{
  "n_layer": 8,
  "d_model": 320,
  "head_dim": 64,
  "norm_eps": 1e-05,
  "positions": "learned",
  "qk_norm": false,
  "init_std_o": 0.00593,
  "init_std_down": 0.00593,
  "init_out_by_depth": true,
  "schedule": "wsd",
  "decay_fraction": 1.0,
  "final_lr_fraction": 0.1,
  "batch_tokens": 262144,
  "seq_len": 1024,
  "dataset": "wikipedia_en"
}
Each number is 128 + 32 x the weight over its row's rms, rounded and kept within 0 to 255. Layers, rows and columns count from 0. Numbers have three digits each. The size before them is the row's rms in percent of the matrix's.

# k: layer 3 attention key, 320x320, rms 0.113, rows 85-127, columns 0-159
# q: layer 3 attention query, 320x320, rms 0.118, rows 86-127, columns 0-159
k85 091:125124138128118081101112155160092145056182129177109133140087094150131172144140128129122171140093113085111051141161114220193149185138115101124106124189158130134072147112142089057208113160107120144088096172091139151124120154147131107080158095089140119135118140195121087144143173142028156122140165093073126148070109124119129104102077172184117181117142153121143124128116150107163139135114118165117096172084118152095123059131153144168115060172153119088115148109082058133066117173150125
q86 095:109106108114160123147120113102170060137114160097095116131102147089111139102091146168154126093153083148129090159081138152111132130080112147198178114152116137209127158071152195086098092076119170100058134119169130202089182114102081112105111122180115141108176110202202117056127097186175105119096123151194163118150068096137126054121206098143134152118131209131090108106100118120148129111139149132166118149170139139175126130169142128136105135104124131119134120170128143080145141131111141
k86 097:162120121124144181181107178175144071145143128162155118124110154122141124073063067178131115127152072106097131097106098116180127145095215161161110058104118183098129140130112104117077126195105153156161149156152134150131199158101050084110126126148117147177130193125140103104108114150175179146179121095146165125163075091129160113083128120129152121077110161135107106133099132097144157160072110149138073072095143126110176086102128109093122130100082167106149166166144167148103110122197088
q87 096:124158113085149156094167157115110146171190134064081115000095156152140132193099181102115180153128123115136050162096179084160135180123108108091106169166111152146095121129162087130119131141120163125121114150103117075110110145107133174108140119117131114177123103163102119148084135126161098113112177137164129105085144204135079101118116150127156160177133101115160113160110079111121095059101082109065150201125132135179173148077145101147148082113129152115093161165116122128129136116182106
k87 097:100163186100114151100148190141105135097084085097166124162102140101126080197123183138059151202095166112177146095120127192105134090135162114167129076163146147158102129089143106108096135163095099156145173158108151112094074110189168104053144113173152145126148195123158128125148195117072126095128152135159099118087128144150108129083140122127119117113128110154107164095130127129110142128124171118155141122070127122146161123091128207044156074155161165153116144127110158180135100133173024
q88 101:096149095054140118167125122129159118114115184118153136169104065150127177136136138137138064135108085164051149157188164147100132194155108110150111130082154164166092115045080133133074116130178137096115153146138133129138103133122072165126121132106123121112126098117140191156164183137137138081088120115108150128142055086168119135150172143101158041188152163083089139192138144125186109074120165133113128176144187092133108176123155177130149163085152153086132187085166113160109144102111080
k88 096:140107144123127146119141082117108122097186124183087119068127098071130076175157108187118124103190092107085100141167145120158158119163112131090150124153088123139081102112100185121121134124186144140164129131106135144145143212096187159155070044158165175137159163138090153136132098126154116119114133145126121152158101072091107093124095117116113097188101151102165116165171133158134157124124104113129147134078135084058145094141135126098081078200129188089148118133093187127133178179121188
q89 096:110161128151134125088154172164168108187172122115113125145140128121161068133173153130143112081142104065140150077160122024066145111208135120131114111131104108131130143147096178107131110134039142134177087102159096151115094148131095101105125183133125114131172139190084119147154080183128146073152123133127157074139174138136179110141162148159128125165124118121132137132141146081115082148071165141094133098149141124137134191159142137163136079160148131078029130132122152176130160117099107
k89 098:139172124092132043131129172110151127116080096085136147127092130100194082080157153165138123120145169087103121110108207151196062133114083128123123087179140183098166069156140132126118166162085156122101082103160115161204107095088146118118136138138109157096139165134128148153130087126151188143094124091121126158100157132104148083168147106135114077094107151142135126095107173131111077181049124136147142105134088119097081153103091207088116134084098168120149086104158181093143129118085113
q90 099:191145114123150134166130125142095149096114096050185128126085087153104103116126098067166085049087111149169104099115171086134157149171134126156136092137176145098118101096164116150124083131164105110166127160137086141109173122074155174151119149168112180110106127099096115137097127060168087069106134121161173175146158145121093123045184118092142113095152120102137066162107086144167164139114050160134143149183118202149061141117094127144108085106097134127126115174150165113059111111147145
k90 097:106079134108167150153128122046159173064201105145127145146101116175187157140098120063118135153108068129149094144138153138109077147155167083173111112115148112099171193124178090156150162134096131110142086142129086116142165116150117153156193122077124188118144188110187155145074096130112127121088121114125150144094102148109125133157085108158131095154163122101119074086133126194134186117102138096110081174103116115089095075169134171074044095105098156115181162164156107164135087148193174
q91 092:089126157139148116112133145108120085112065110100128147201081173096124142189128063123140086089159156090139123161164163163108110153145141114113114102090077132124138124111160107116134123116120093156152087131144143091107104152142139171121188125181164138114124115073142121189105109118121125129159135135098160101089094130079110171166106168184127128127044134185169160115131026122110108073164117122121126143165101128095107064076131082077070128094184189135070118150112117116168139072153113
k91 099:146102176144145095084133194084121136154179138162140086160142123139157177119128185109126130039115139172084164067123139110081078125113051150098121123101074165093110115107171088167143150119134133117088111103218133110154128121187166195113159152110105087095204165135174148119136113116127098139158128114125065112079105156108092136164154143201152108078171103148065113129142091151150092118108167124080141084138143157150178066074178137075142110199157091084146210166114153115125105106150135
q92 092:147190101073131067100139172078132141059132096088110134162128124141108128149092128109132106096152140126137155143154092147168130122129064147146074117089105150108086162129138092148129111163113208147161172123110151136124103100170145154141131110131154104125115148181155163141105191103180116132110111159154119171117111108154088093107137129090099120129082148126149144105118160077058107161132102121102127081107106161161132177181148107101154094105169168157137199142070101138077093121189120
k92 093:145232164143099164091112148138123177080177134108099061116133158178098087137175134097078116119129107124122141142152084113068132122195140130140200110179141189102199148106115106053144115144114184121066111152147126084063166144121137184142137126148130087193147066144121134122155110107078105174098147105128121070131152148090096135096057127154115065123109134059179094120093140176136084112147099104145181124171168131186095130152132103129165161136119118075119141134149135148159104125107161
q93 093:164120070108110140255127157139113100117139129113145100154133140155140177120132129179138142088101068092123080115131196144115075152148157121118147143121198121107182101163160069083140116186180101105151146106125183109155127135112130221153127137147204112127139124113165136121184112185096139088143108095104183132145127108170142170080163083132097100083188114142093130100110148089108086138110043143146156102124127156111105067120154124117121145147148106127143136148108121139157078096129103
k93 095:130138108128091096152154118156159133113075153053127150120119120210164131142085108157194123089155147163121124146131159106085144104190086132137176151135133118071102097147071131110103119082143154125086140087125177133126105101137194130189074125127063121079155146165157168077115121164140132127110144176166136112144076118150135129109124040134160087122125149133150124107170115146129170210118090103058111166113069179116147148161070145186130078160136115158116185117136144062131208160167127
q94 095:098188158060117164168151084121125119155199114140136136152087083109115130183176078189130131103127095156105127112187167090176134129109137086155159101174086098104159148117109094102135135126127085066107104116116116152177190132134153153163130113156168090054175120108117140099136077205124141122104091143181139100108130108169171127178081149161103078139135138092172090165105147083069144114110176126165122079148154111195105086102136103203131103041083112178156088072148127154129148110113108
k94 100:102119108141140122167054120155178101089165120125116089100105118143080152123116144094118111123075085177129132139141071087086111127136079131172077056134181179105105053098168132126151106172129151167128128139147119069102105104157105141125162138160107152082093125129149150127118137094141151103121128109168101090172097053111154155182121124095098174197168147097163092120106096096099123120101083125127141163159157169157104111152154165149178097114123142102127141094156091151092157073094142
q95 093:142133117140102112155115090159123189147181143136106123146149169061132090093146181131159080138114095107126140165135133099047102122124157130147128152144183166088158127159144089162084155159119098162147129143122126156123088122086055089181094155132112146109105190157115132100129147070235119117056130118132092105098130137156124182155144133173153154188139091091100096168122113079144121104103124074138128085063196163115168103094114124107075122151159066173138181118118082069104152157128155
k95 092:119112073152096169145068127105109084111161134100102081198162156119110148111166043093193119121154117158203121114068161140082143129148172116096155135102104094148172101132144149138120074140151139192167106067094146152115123129124190158126103179180156152163115187104172151149113174146122110162085099146128183144113145127136110131152124170135095114129120134124133107142095105166103101144117067171132132165127142125097110124113097124107139130134147112121116095153131191091189175174137133
q96 090:127141151093117070121184185124138084140139142154173168111106158156117095042069107146132145125108134098131088101124113120077082131161103162137079115181146072106101061134101120147110090130090158128155096113171133128129119141103147071152164129121148160148191099097155173123188128138162131146124111132123149068176104155114101134098102124163111127210126127204112133133135132094128141104142134093108156068095124183098126091100087154091103136105158096132119163074066160131065120197062087
k96 093:111093107160112117162131175097143111154123107121145115083068173109151124116142089069144107138158136103137072151062112117095148081093174128129151132107168176099135087185135140059058105107111068147143108116146166135086115135095142133138148130102076173133167128126158089119140124166072136172113151049078165160106090112127142114124165138144119195112112154143140162102144183177115113126115133125063156154138132162092084099105165131120156100145114107151035074110107159112125083135082111
q97 099:151119145130128164142095089147151080106149153106135108140175144110151129180148122123157082121119157117115131101107189090133087093123134136151125147094110148170141156180122101071147121137098027149135199121073140127087096157149191125109196116129202129143106107084119168111124116047170082129171110125075146134116185128128094051173168114144181105116158106054190151137076114165107111153079152087130150138141120089160108095137116076103128078121124099061079142170148167094073138100134174
k97 107:138123118156140197136121123113134127100159147057071102141119174186133135159080122110201116124120152117198089130142143159145159123108164172162112061111175146194187124115084137166131137148142142219165118165051135105062122117122126128073156104102090125162165107144109146157151070107174074120126102184127110103195155145097092159158111116103160093173143140162111122165108095158130155089088174169126090115158074101141117127167108106141101111150118134163099136129131161121119094056085101
q98 101:155099113139140144167133164139166159160105075090140137126115126113137090151131100189162149086137095124111159136162149129113143119091155065107097112143075153147113133100152169154126120136151178139041149077092120121096087118073147129140115141144087134154078157127108127089131150118179120061175124217189142115173117106102102109122123169179140082204069087087167141131176181131155112178115122092118119121103076167107112145154160132114191159122088129166151145142118159129085111181118108
k98 101:080107154178123148122137125135126191151151128122159159091053119126092135137089153117154118112133155147140153121109137121190169126110157174088064102116185141155104133131059115143135092135173116144147154152090115191092103155069130102134130100124084097167149115118154098166132177164125154155114136085096071142086050089110112137187121120079100119164119149140168102064106162162158202135123069121186063129137165121182120179087137124130168174078082118079116097064095103133171144178132093
q99 098:174188111110139121170138146150067115153147163117133144114159150065147165079107088161186161072162138137085162120124144122187131168146158076085095096154089111117081165161117160171103132063126148144138080114125140128180079063130129161114165133121097129112142141195103125131117144106170106116148132126099103170155135124125092109134139104203132132095136148091151180188171174135162166146085102147157113104157135139155167162125074125116131163112148129099122118121102090088142155119143167
k99 096:142136093103120145123099074152140092175135149157158147124185120176114126142108150089140117162126153139084142131138086174124140097161142125105105126170190159129085180149131155067100106139120167137106123124156122133145114122128152172182125143128144119094086174059088083180099118154137212139082136181091146113117141158152150134137138145094145109134177095105176163142135160167163101136177092168182101094132169169075127188092150113160145165174105177128116123140135154167093132098137106
q100 096:124222165162148114141140131200124171073146138095098140086111152124089135135106098147139132095150153161093086114156088163191144116131109068095122139159161150144152122097167155157150088183160142112134166100098105132108175130131120122179109135089138139166169147060138120169151106116126138117143207109159075096060119187102127175139123152103210146110138121109112121112112127098091118126120138134104101111151072125102114112154116154127164104096134061111091161137130134177186077135094150
k100 095:110116161112129157160071143093064162098138128147173131172143168131167092195085133135196111170140154147129188096123077107133135153169112142120068169123110092103141196159205115096154126140089102100064109152095118090138111156098174134170150110121227134116095155106131111087096127081128100149168079048121108141164137171146096128098136135111167087157093094037215104135099113114142152123147187083116127149130113109180101178144170102088140151129107075088141064164112112148167090052098129
q101 092:106112184155129060096073081106140134126127119136145112155138096137157104175103102155145109054184110113126147147128155108173100110148125151168085095132151163147122145153050208159147108151080145128077151171132099061126119098149138162110143173166094140107104118164161105145178093059055108108155110095038109154102190106137073112116140137106141190116095144099123180161111145156112173087127111071058133063144093094192143182168186133138116178134123104125107132102109126150130140138126147
k101 091:126145116114071169125115052198132140104155179133114110164093139133107136156116137109065135115089111149151128127123116167193115129141153111066124169106155115156091135149108149093104155108193158125156133127134127165063110066140144128169128132042135145121090075117131131138090158105091080096087120091161139101173117155097135095118085122124119120158084154129176138103054154132132144071156048154091196119099164137171107169098130136107121105138081181108151102190080144151018106099188145
q102 095:122131137078122106142166109105112165118101082116122156066120126155126152101125126118075103090141114155156122132118083095102132109136132087089116124154113210147149119122149131076159148154142144129168114086157121072102124080076133096131100159060169133104155134099097118126159173139136140111138158171183076115113128085052172120138076068174150163095112096124113129151062174076138122096103101100214126106159103114073169106105146091094099184102112186123159123119117142062115104176113137
k102 092:134130107108102135153116156108094069123085151170086071196108103107121141126153068115133103177148066154107118160157132106144143091107113202131125132188043089063102130135177120111081138154139118076116148090139102131145119164129122166130108162129114128071139161145154120067121191149104152127126139170143122159208102122111091144164102109100132160077144108078136111086109179135197173155177083176114070149148172141113078111133144103149138162135147146168078102074089092163066138068091130
q103 096:152141129151139147093151114110111055156138196125094055132101162106189139099117139132145111192112140157150133110090156108162138134141113148111178104140156126151097099163121101150165138167177132199122114102101170166139110111127123088101190101167172176145135144147107160079163080155177138172165073128127104160138120139168118108169097118145095128086103105148132090124153093130094184166147125153173133145117060102111142102139109139113099168065139094110164040090090152120176151070117064
k103 095:070137130140102123132149187044164124114173104118112148190105095161114147115155169168078120134133129112108106055120110086190177220094127140121128107149153116186164113118118156166151126095113180128147080121149083111121163094105118116092108093086123119175128134138082115174175154108161135119096098093140145124122126128139163074094109135105159147092133125170130131096151009088134109160116110176164118095148104094157157123137151192135141130145084133188109107107150159100140133125120080
q104 094:152185158151135134179106123146167175148137102080155119119136139106106137145160107118107170096134123103100102152091137163176097072083114159131143102114142142052097142108147104095151049086113183093153130122144174157108133153187138194057186084154117111179105127155132097121094150154157086134119164169098121109151113078159154072100141136098147185075130166131210135158150132066140155175087131113141128096104077147156143168111126123131134111125116091157170126160141167166129034107116148
k104 094:131149062089117126111102158132164116137121150127052137140180097165099135132099163127072144078156067117174234118144200130173143157137095147148147124116151069175131168095097147091097147101078120145097128111109152111142179163072102106102144128123084151166105124116152139156100139183149103144137152100165171118119113176127163117160121101145149125139101137161131134097151179149169089141109143160136107156158114041182181102060081069097160129151114148182116118134175111145079165110143104
q105 096:078144118148176184140099146114125149121131174095134141170152133074132147179094107182064151132143157187109138150142169176124118120132124109089126114125102105150132108175123128086126120100089148134172181167148151118144089127068155097157125073129136113125118109110067129142114148153088137169115079080173139105100148120095159159091166132163139153050161179074095169162097104126105099096134211121107186161152093142102084129119164153151122079136096161156097114145109143129064151113113074
k105 102:036152163061087105119116160150144137086122146082089096154089129136102152173115095159111126170160072073161141143160155122123144217092168135134138090126135069151120085135203085152108086175101111130122186146138116126051136128112192116094097173139170095094180125108092136115208099132161142114104137103118144109107147062121110095165127062112109147074099106116143148160135127111129150161141121170103102143122102127131121076124186113160179033131105129108143155172131120148172143102162111
q106 100:087151131124197128186084150110087104140167111166093173107157152106117130099090111171155145105108132090147115109141140140141102117154100163186161129211102102107135116076151141155172235187120103148103170148140120079112126153140077139163077091162109143116102120077147124106157130123104102129134191163118126176148157134090145141131143107178097145117175146132121102096080131201088176078166143159114151148110122146183072090142125074174133129146165107178134124160052068131162141083094080
k106 103:099104182090096120085065140121140210103158098098156187132186108138155110082122140133084193093147158107127124142106110105062082112168128151147121149073103107094102081073100090131163132126092162121125097162192154112199154113180126115136133155118074145114145139135110149090124178074127091137100094172099136071138077116096204169091153139135155159116152120130101084126152159105098121139104100125120115164148120070181065151074121183113113130106095091088147134087111154111114083155100167
q107 094:107091157171114124067137112171148126129170088119132145123105165136077134178171129101157182086113111123104175129121159134149134179091165123177147062123159156141166046140153152177127104171102147103089152122110136110130106158173123104137127208141110129060094191193113106137090122076090119148103114110154109204124093116103132099164138123180144133133162103139081184190152145109107092186116130164170124127149070142144148105157154133143159149154089202115102101130076161113132129083115081
k107 092:137152116124125166114069095119123125137134160098118066105077074066115116099054102146109131156158130115157131148116119059100140156115142134180097105098068101057147105105133086156125176199084197157164185135087150161118135135095094123103098094134110087160159126102101134181124115111137155109127091074131107102096108129075188092160066162160128166132090163111187146126118123166155128113082127136154089115122184116183079144089156192130154162138180136131138118169109135133158152111181099
q108 102:145161089111156111137160118103107042156124120177089137121094135148095178127122160130082099108147129088176116097094138144176134100085144134161132138162103144159092098101094137121088129145036081132096203146103197133162068136152129111140103196113162139109086095106182165115122115100182162103145171117115186138172115094150186104118138122124108110086161141123127118098112177192100131113126123075135130106111172122045194133158103079159169182093116138059076120091133172165115121192128162
k108 104:156147083137109147107139095141222125159092168116077116148131142105094096180137129111081155127138144117092119111105105076075189076116148112151113107103118175116146099138124155135111161071108159101116153122137153089180164152157100110075142218126151159142108151100152087117126161130121163100118096144158149127170104129093145064143186127089173100117149138108090120172105153139101109112112117130105086100167161144139130133153152111154151172100182196188098151135102135166162113161142169
q109 100:165085129134150170123100168073140129129090156086166153115092133139130102196089095167140168077175164127153171190164136161106147090168089116113132134114121057119156129157121144086102100062094065101142070099009186109150062122124134143166001130109115124146162111139079098098121129065152103117150140087112126148128178175140122139097155122117130112180121143206165104104152179103162111143092204145128124114168123117130084170119152120137127140113120115128144086189132110150109108172144117
k109 108:108084154096131098130143129160163107163177086137080155094046164171073104130116183169150156148190135070085111158112102107091155088170129149116106111085134151107125124156153180058133108127101133116125102081192057121133106107141147098130200151102145129115121101111115147130130089102075111151062158146160113150131158090108074113113086159123140174076163142157159111140151171137090121100152067096098101147174090112092170140084092096182087126105143145135111079116150125152105142115141170
q110 092:106094127130098126133135126094013157162124151125074168089106122143115103133049153124101105140143089143127177080123142137153148135126158175101106109132107141116136140086136201154093132112162133121085128109100145172147113104156131115131135094119137151122117132121107172089073113068116183162141158136072099135162135205082098162193154105163129105094183103122136154070152101130121121124186116144164124106107139123092190146073083133148105121110162131150171114105144192145193071119153165
k110 092:105119141148124152160124169100169078184176140108130176113106137102131125139124111097108155159121163111138151139101145158138109079128127125131164165112124068150120107189071076139122075126194090119096066125111140158132122207114133131066145091113168130163079173173120124139163112102150102097107145115178155113071085162076173083153106080114134113093140182107129168098131167106148086121144157145149160112130154126115131136136117107116164137066152164111164072137078074108102164142072107
q111 102:126099125124117164190139094164158132163148104135111146112198118065169143173139100143112157111145159095147149166160140141093127171148224129113085151157098055171099141067133110143194172081077179129077106109075113180164141087124146118134111195157141141098105143082130143078121159164089118214097134114105109126103141131122148067138159169127148099139089119149105123118123175085144062139109114081184135101166099155119121148113150114134090120139161128145159147137124067126105064147184149
k111 104:230113128151169152150102131121193137094179129111085124104086093175130122160091070082147139108152146101136168110108168183149173100097140105152121070077148122104087136134064152069147111111111114146062139074144093166154075125170153174130162164095115086125152069112100072115102086171157133151103127128114173167164155120150142125105155146163090083139142160155169162163103128155072148205115110106148136171134133156153105155118151116115181178108162115123100180146110146182065142124128118
q112 089:171178142126115098096122070124174137117103138087148171144143089169088120182085142111164151104117137123103090104137151099177119112184074139111072090127094104128145184067119088149177137031143129126146122097157120157180061143108192163122123151080086128131135115113126137154148130125119126163076117109130181087078106154136118142195180084084110106139043106107091137152112144114102129121153125102120109160138120148147126135121109146093132101176230114157130113131079104095155122096142130
k112 091:050144117144099201117076110096163110187184145093098103121093105155157142132099176130096082096138171131132113135109116156186091187143146143151153145084162130134122130129078126143105131102099152116129138148132127094181096191155106189126185129087119061169121116146076146100102090158111125134186103153164122158148216210136097118136113079112108121150168073124136149132116109108139047082112171116115141107136112127057212055148143127159102110124134106172140128134114130162100225103126133
q113 096:150138094156163133126126161041177140146164159155115133152183120154111198105135123109114163110171161119125129073164113120103121160104101084101141073112091189122162123091093059121125141096158091168213086144131116151098104118116079156127146070110165145113137111149171132141167159151125155130158163127122134089119146148121141069160183118133072172151128129103126104101155091077160144127086133139134179082129105060209180138141142166113060162124103081093155102129207144186175135144163138
k113 095:127104101134188126136085214165175176144112116133137134084118164131145123153129129148090069089108153114146151130137113067128118129162160101127162131169127138137112118123140117073122145137145154145176142113099081116132158110100067145084110120183122114165169122048079130183115151090135168105154134103139101137094161167124083117101114117192060128162108132172169098137080139132099106122126098175130148119193211144128126102110127146131118112143106062163142148114139154141183144144066128
q114 099:127152117087133089157098161095120121107118124145152147155161154124139165097170144135148130137128089133182084151100081098101141145077130162073089164105093128182145117072107101119129083109167129161143127094129131089071122137053161147089122127129087180066143106121165136145142134169088133120134145095115200146147073075155113168100139110139065173118123127187135161114104164136135188121160145131148107105168141192151073111111127111167172116136169192189143135086122176149039143104147153
k114 106:168127087060149123129121142159146134118151094114133158140103117137131196063075126050160123149115070221096074166126143133144135137097143126094121124110089149144131193129176125169169052121162123077117161143131125101197089108120141153085129131150060122160123127044099124101199128177132103128123154149106141104210137129143141102053142142140157159134130056135169170128182117153121128166092117094101165144161137147107153129133092097107144126156090129166122114135086146124094104078208121
q115 096:148148158129094131159189097154102160106184130145208075074080101058152072113133093126118128134163121116107145206168162143100147136185169128154074147119068146106192126173090124193118149154130211106073123099139129115170165149112113122165145135085082091109101080156077162118112161119111132118107166038149172163110161116175135110160149160122098089119184144095122126152158161105137104158134101143112114165182140081126087129135113128079126100128131114125127144132123164096095124111114150
k115 098:114159145091128135140152149152168198098117059152122107148169090142174174148141225084119138153130119116120198121157083091078110215155117138136132125113137161136126108156105139173091114200125078153089147135113113161116113207146100160106097128123102145115139124122149180164161139233131161171132124108082110138088110155127181171146123122149096107162134130131167143100128124055165154123140168100136159153098149147097169163064107164125114159155148134142156117112078119129123132069086168
q116 096:138162113170081128101110145116125132104151116097174104140111126119109108076123135162108146230121147060101113130105106098126132134131183099124097156063145129128120136132136155112177151067131121122046101096105156148110142065115053095158163209102087089102110128135118168111067126121088049111139144069196122108094148078128145106152133137141164110140080129118137139156111145110112132145137136151127054060090113109095114157083108117143203130041147153127153099169092136115140136159178178
k116 097:123082147079151163136144077099137123094124077126091108063139094180156105099124140140112143178081068148163147096112130151143116184127138113108101119107179143119117182116055112091108103135114170149143188148179166141131146117141070137184183103154171143093160114103161069132087175094111136122094161164165120118157071130155158131137115083175097141097128151103156148120129121124130165096094114108139166096145189092130099152154168140124122165088069131164120085080132112208170078082128094
q117 093:121147116110141076125170147156095145169173120155109109094169097091207134131059130056151134202174168161082156121129151153102138108126154142148063061181070100113136154155121097079235217146134113101099138103147169067107169095164098145101118105145107108096120117145117164107100118123166164126130169167126143103125105106115116109107166067076116129198136167107147175084189174153115115177115170127161129110121143127058085124115166083153163149089090180134158121082132120152147135132110080
k117 098:127174150119084111160115080133149150098144139128102060200135154085108103127102122099224178176158066161125120108093142204122135142087145168160135165159127121092103110176108130082140132188117102090108124128152082124084133114083112174120052073147165165082173124141128126110121179147111186120113151132157161150141067137213148165111088113086115115205123121143160121109154167115164095098123095122098133143137116093132116081092138139123127137152092118068116157096161122154084159148111103
q118 096:082123171120136111088101181208121163099122130121121142127140083124119149122103132115105170038106074103107187135091132106124155062111109102113160147213127109158119149182139135114102131111148108142186090152109109196059138151156148192113160121175131095122083094095090088142123150153130140114087160102069150077100115075136085140114079125207064163092077089121130139168116138123080137128108108115117133130191109156133105150110116099153129116193106062140127207160153164132202076226137148
k118 095:126118175207131148072149103184112096059095106163127130132052167096175149139120116092113118043106093107154152121051137169087168074173088126135179157159149104144162114145077107143145182057125082095158137142083118165106168167143174137118113110112136118053112143069140110126039138121107098152107095096134086088188099115179107093148141128113148150139131166093098176145127139125134138095146116161126156125085111171159088117081130061131120066113055141145117077128130159105173173149130092
q119 098:141098146119152169163118098156161097126150110092133097159124151102103125124132101121171120117100116116119093086140087184127087181151154092134088047174123084138141167140144139164149137126086122145083097141111134130056150071161127134105190128141100103149075106170149156154098171124086161177076151146139104142172122143072119142116104091198169139168127143092080125120114115092058184142155090132130135100171132157126096164134136136096105103112060156204144136028114151202128094081164124
k119 102:084126105094144083148153117144176137172122099103119100137103156146055112172135042165145130161091080109106119115138088077133151154081124156089108171082130135111115108071128154139165125164120158175132150115079104113116132166086103163096161168059073096125089121143106115148180135123175152153091126130100110139097116112154159077139117136183154093191132202078132091098106135169118133122150123106169123151140130151094103050160175136110138119141127138143159097136091147096115111079108106
q120 104:163136106159175144154167102085152122119166088125148118217110126123140106138138150102117154163140110130183140161087162130119107119141079109148151072062166137121170124139149135128106161085122081118171124142098086124165150156152166083149072140232125112058120112053156146157109106154161145148074159085196133126122146157079104135101054152134158091112138128108070144115082066097105153097125098121091160153112142162200165101095120078140081075134123142167143169145139154147148133143149130
k120 099:148080135074185136159141142096180086073097118130096101154150162082189175184193083139094117113112131100162139137179132096126081143091087134126146117125117084071147138092202087156120142132084076139126105136157151108138174156175148140121089142130119067173122101160154145138183158111166077131103140099148072131126166151123095106132141139189107126172183116116103113146084146048101182168111139159099120103128136055158121117108155184119074081130125109124116111109136142116117104115189126
q121 098:141148152127119095129120111040134190146098110145197059107122155184091133082164091140058126112133145160102156112128130121132101108110101095136180140100091119140051091100163163114104113163135126171171101119087164139147119094140193171099101121168170102151098129150128190104139155116116192138165105151099159131130105139169141048161118208170119180108096141085114125128081071189130113123145090179176158100109177091144119140096096173115179130127157125113137103199128100137129165078107128
k121 096:130076149184121054068115118129131138156148115100168151094125103084121166109155115133169138117131105126114081168137091124156154109110056119133142139119114104163118153108129148119096136059163140096094096190128108114130156157100107098114181094127097123085081166155119104186182177098084109117123103041114155095067093190104091143090117132096136130149155086116124108108114178148167159130057096168131107082102120122150144180155114181137072159137143166126162080159130165125112090149084110
q122 102:102168105137144104090102114118136152118160173119103115139165142139175211136185109117110127101107078083190083117120114158093092146132134162161138098174139128136166108123089068101175144100079174125139122131131141139111172095106199125222089100044137139092127149096128151095123115149154148188172108093147163119184123096127165133107133108133058153089115132080098108131112147114047061121104096135203149156085124148125135147118095154164153098080172074163102088153132139091125156090097134
k122 098:126135121114160153134100183110164139120155115072132086108201099158177156113151169068150125136165162103174137149138089151129119198119130141143125126145141079121117115134111140113138155094118206110116152122136103137159187106097093096150064121175117150126104136087066096135157150128061161147121175113164092153164123170150106155158129154139053113103103088133136098111148108138116188171152166156119083143149072153114138171118115182176110101181101149120184148154093100182137119150126140
q123 093:156104138071102143109125114087183073137150145114158081142107102136126165146134153063177076153145109074124127142116127108127181105116130124105150149157127177157134109108138123138136138113153129170103142151117210096108091119164192145167098089124195180177156145117091151159148110130200113112098145084147064120197113113131111087110186153129227130112176167084188121048132140178129117126148140140115088116113149081129127107109071104129086109128082091084154127135120126137172157077140110
k123 097:081142131178090138146105141059140049054142140137126146180092170098114110171145148153075129143073110155161111095095170095128172087128163108074100103085152176130056136133183135130140122091134163081116140076123096129131126119105166062078136154135128161146122105135105134109156164068180157123117117087156148155129103125111096093177134142155150095163188141096107108113136141184113106101078116105122157154121074122116193144122114110183142081120115143152110139065160161181133098151060088
q124 092:162113133134179136146133177132148139077130190141122082162126100143109155143145133140114094089148146126130145085077122148178065130094168169106138114121096114090095108095092103156107140166146150126097095106123174130108132115121146139175101187091143102075114069133112130078122145147142174084153193151171131112090163149108097121145141164163135167062115178094105146107141156107141084123172095157181158082147141110135074095130153131150125135153115122078189152145165154128137122066151020
k124 090:172131060147101154137156076123113145172092119109159111100144146157099148182164165103136193075158207119140142067150057101114133099102143112088123124160105092118176139148155148094132095107157114157158113091157066142137056179147093139067096122106209126159150144095098124115095137082136131084119110113106123126169109204088173114123091121160075186110181105143097077100183127151123111153093168148110148121103135192109135086120089048132115150163077107143096135084186134176124127096079131
q125 090:097195184178078150127133163086198159110132149174132105157057110159150146095061027098180094107120188123125120127136131112087096056091158078122099163125128119168142136089150114141100123147073118126157134097125158065135124109103161101130194102141121138141092103157123192112110107130119158093116152115168153126148161116133130136152111106098109129110118083134188129155112177100123121120129105202140146199134116157192144108149134171141083149134150130102084134156132130147142109140161201
k125 099:124185148098156099133147188131140073120018146074115118102076132127075159117181131103119090141153157155146171120128127144156186105165162074171080136134102133158162164160111122127162079099167140077123130117155098118106164104120119131037134124113097108135145110166123075111083072138108107114105123109112101090161177150151153150182138175144112119151153164159132146175157098126124112113096111170074091164135110107130165151106181147174126090149156193138114161201147151148136070100155075
q126 099:096093165099153115141083160119146177088098097130133149132145133137101106093125152063114161139098099093184116132119105128152101123082154100115037143164208121135141088102151167145186091142095093115123147074104078130186163121094070173190059126082083085094136142113087112152141151126137215069165103102184089080144120128113164153151139169182085135126129135123151164114120169173196123123117102084157084167151134076098111168079188142181159109148157139130170093077100113057077104141197112
k126 104:113124115138078146139078102116168162118109140121136122119061135105131151082133150142120112105146097109136141116128068143078103145088060175107171084101101089149096196147138114108130142114145147130114097130054064154157157053157112107151179119098159142141182167183130099090123098148114176072120142139086086097098081117188114139178161064104140147196121183069112138106185092181101181129134115156096152127096115119108119151139098130156130136134181045198159116110070119163142241114088100
q127 095:115081126182105132142083170090121138085144101096130163140134123094126189083086116119105092142149078201091142162129086095086180170130128118120129095086133119097097169105128118194105127092138155158104147114117151108149098155126133083130140135136093116137133137077127132096102128179170101084166159091077081093133202144081115119112121175109172099167064184162156130162164139123074169098093050101105126124122117145197122166078106163169116139154216164128068107110102105118103129073094093
k127 099:123059135074136121138095115124103180125105076115104149124133131135150097132132162094153108184144182113171119141116158124179144088100141156132149116113161132129149157111164171151149110197096108154139136128164160120095110127119183137141147109142127160097127168095117166128150173120075129136152116139081128072112159119178120118096099114111097113111098138081160161160096158095114104100129132149136106092188107110091119211127083070092206120083125127139152175066140149189080058119120180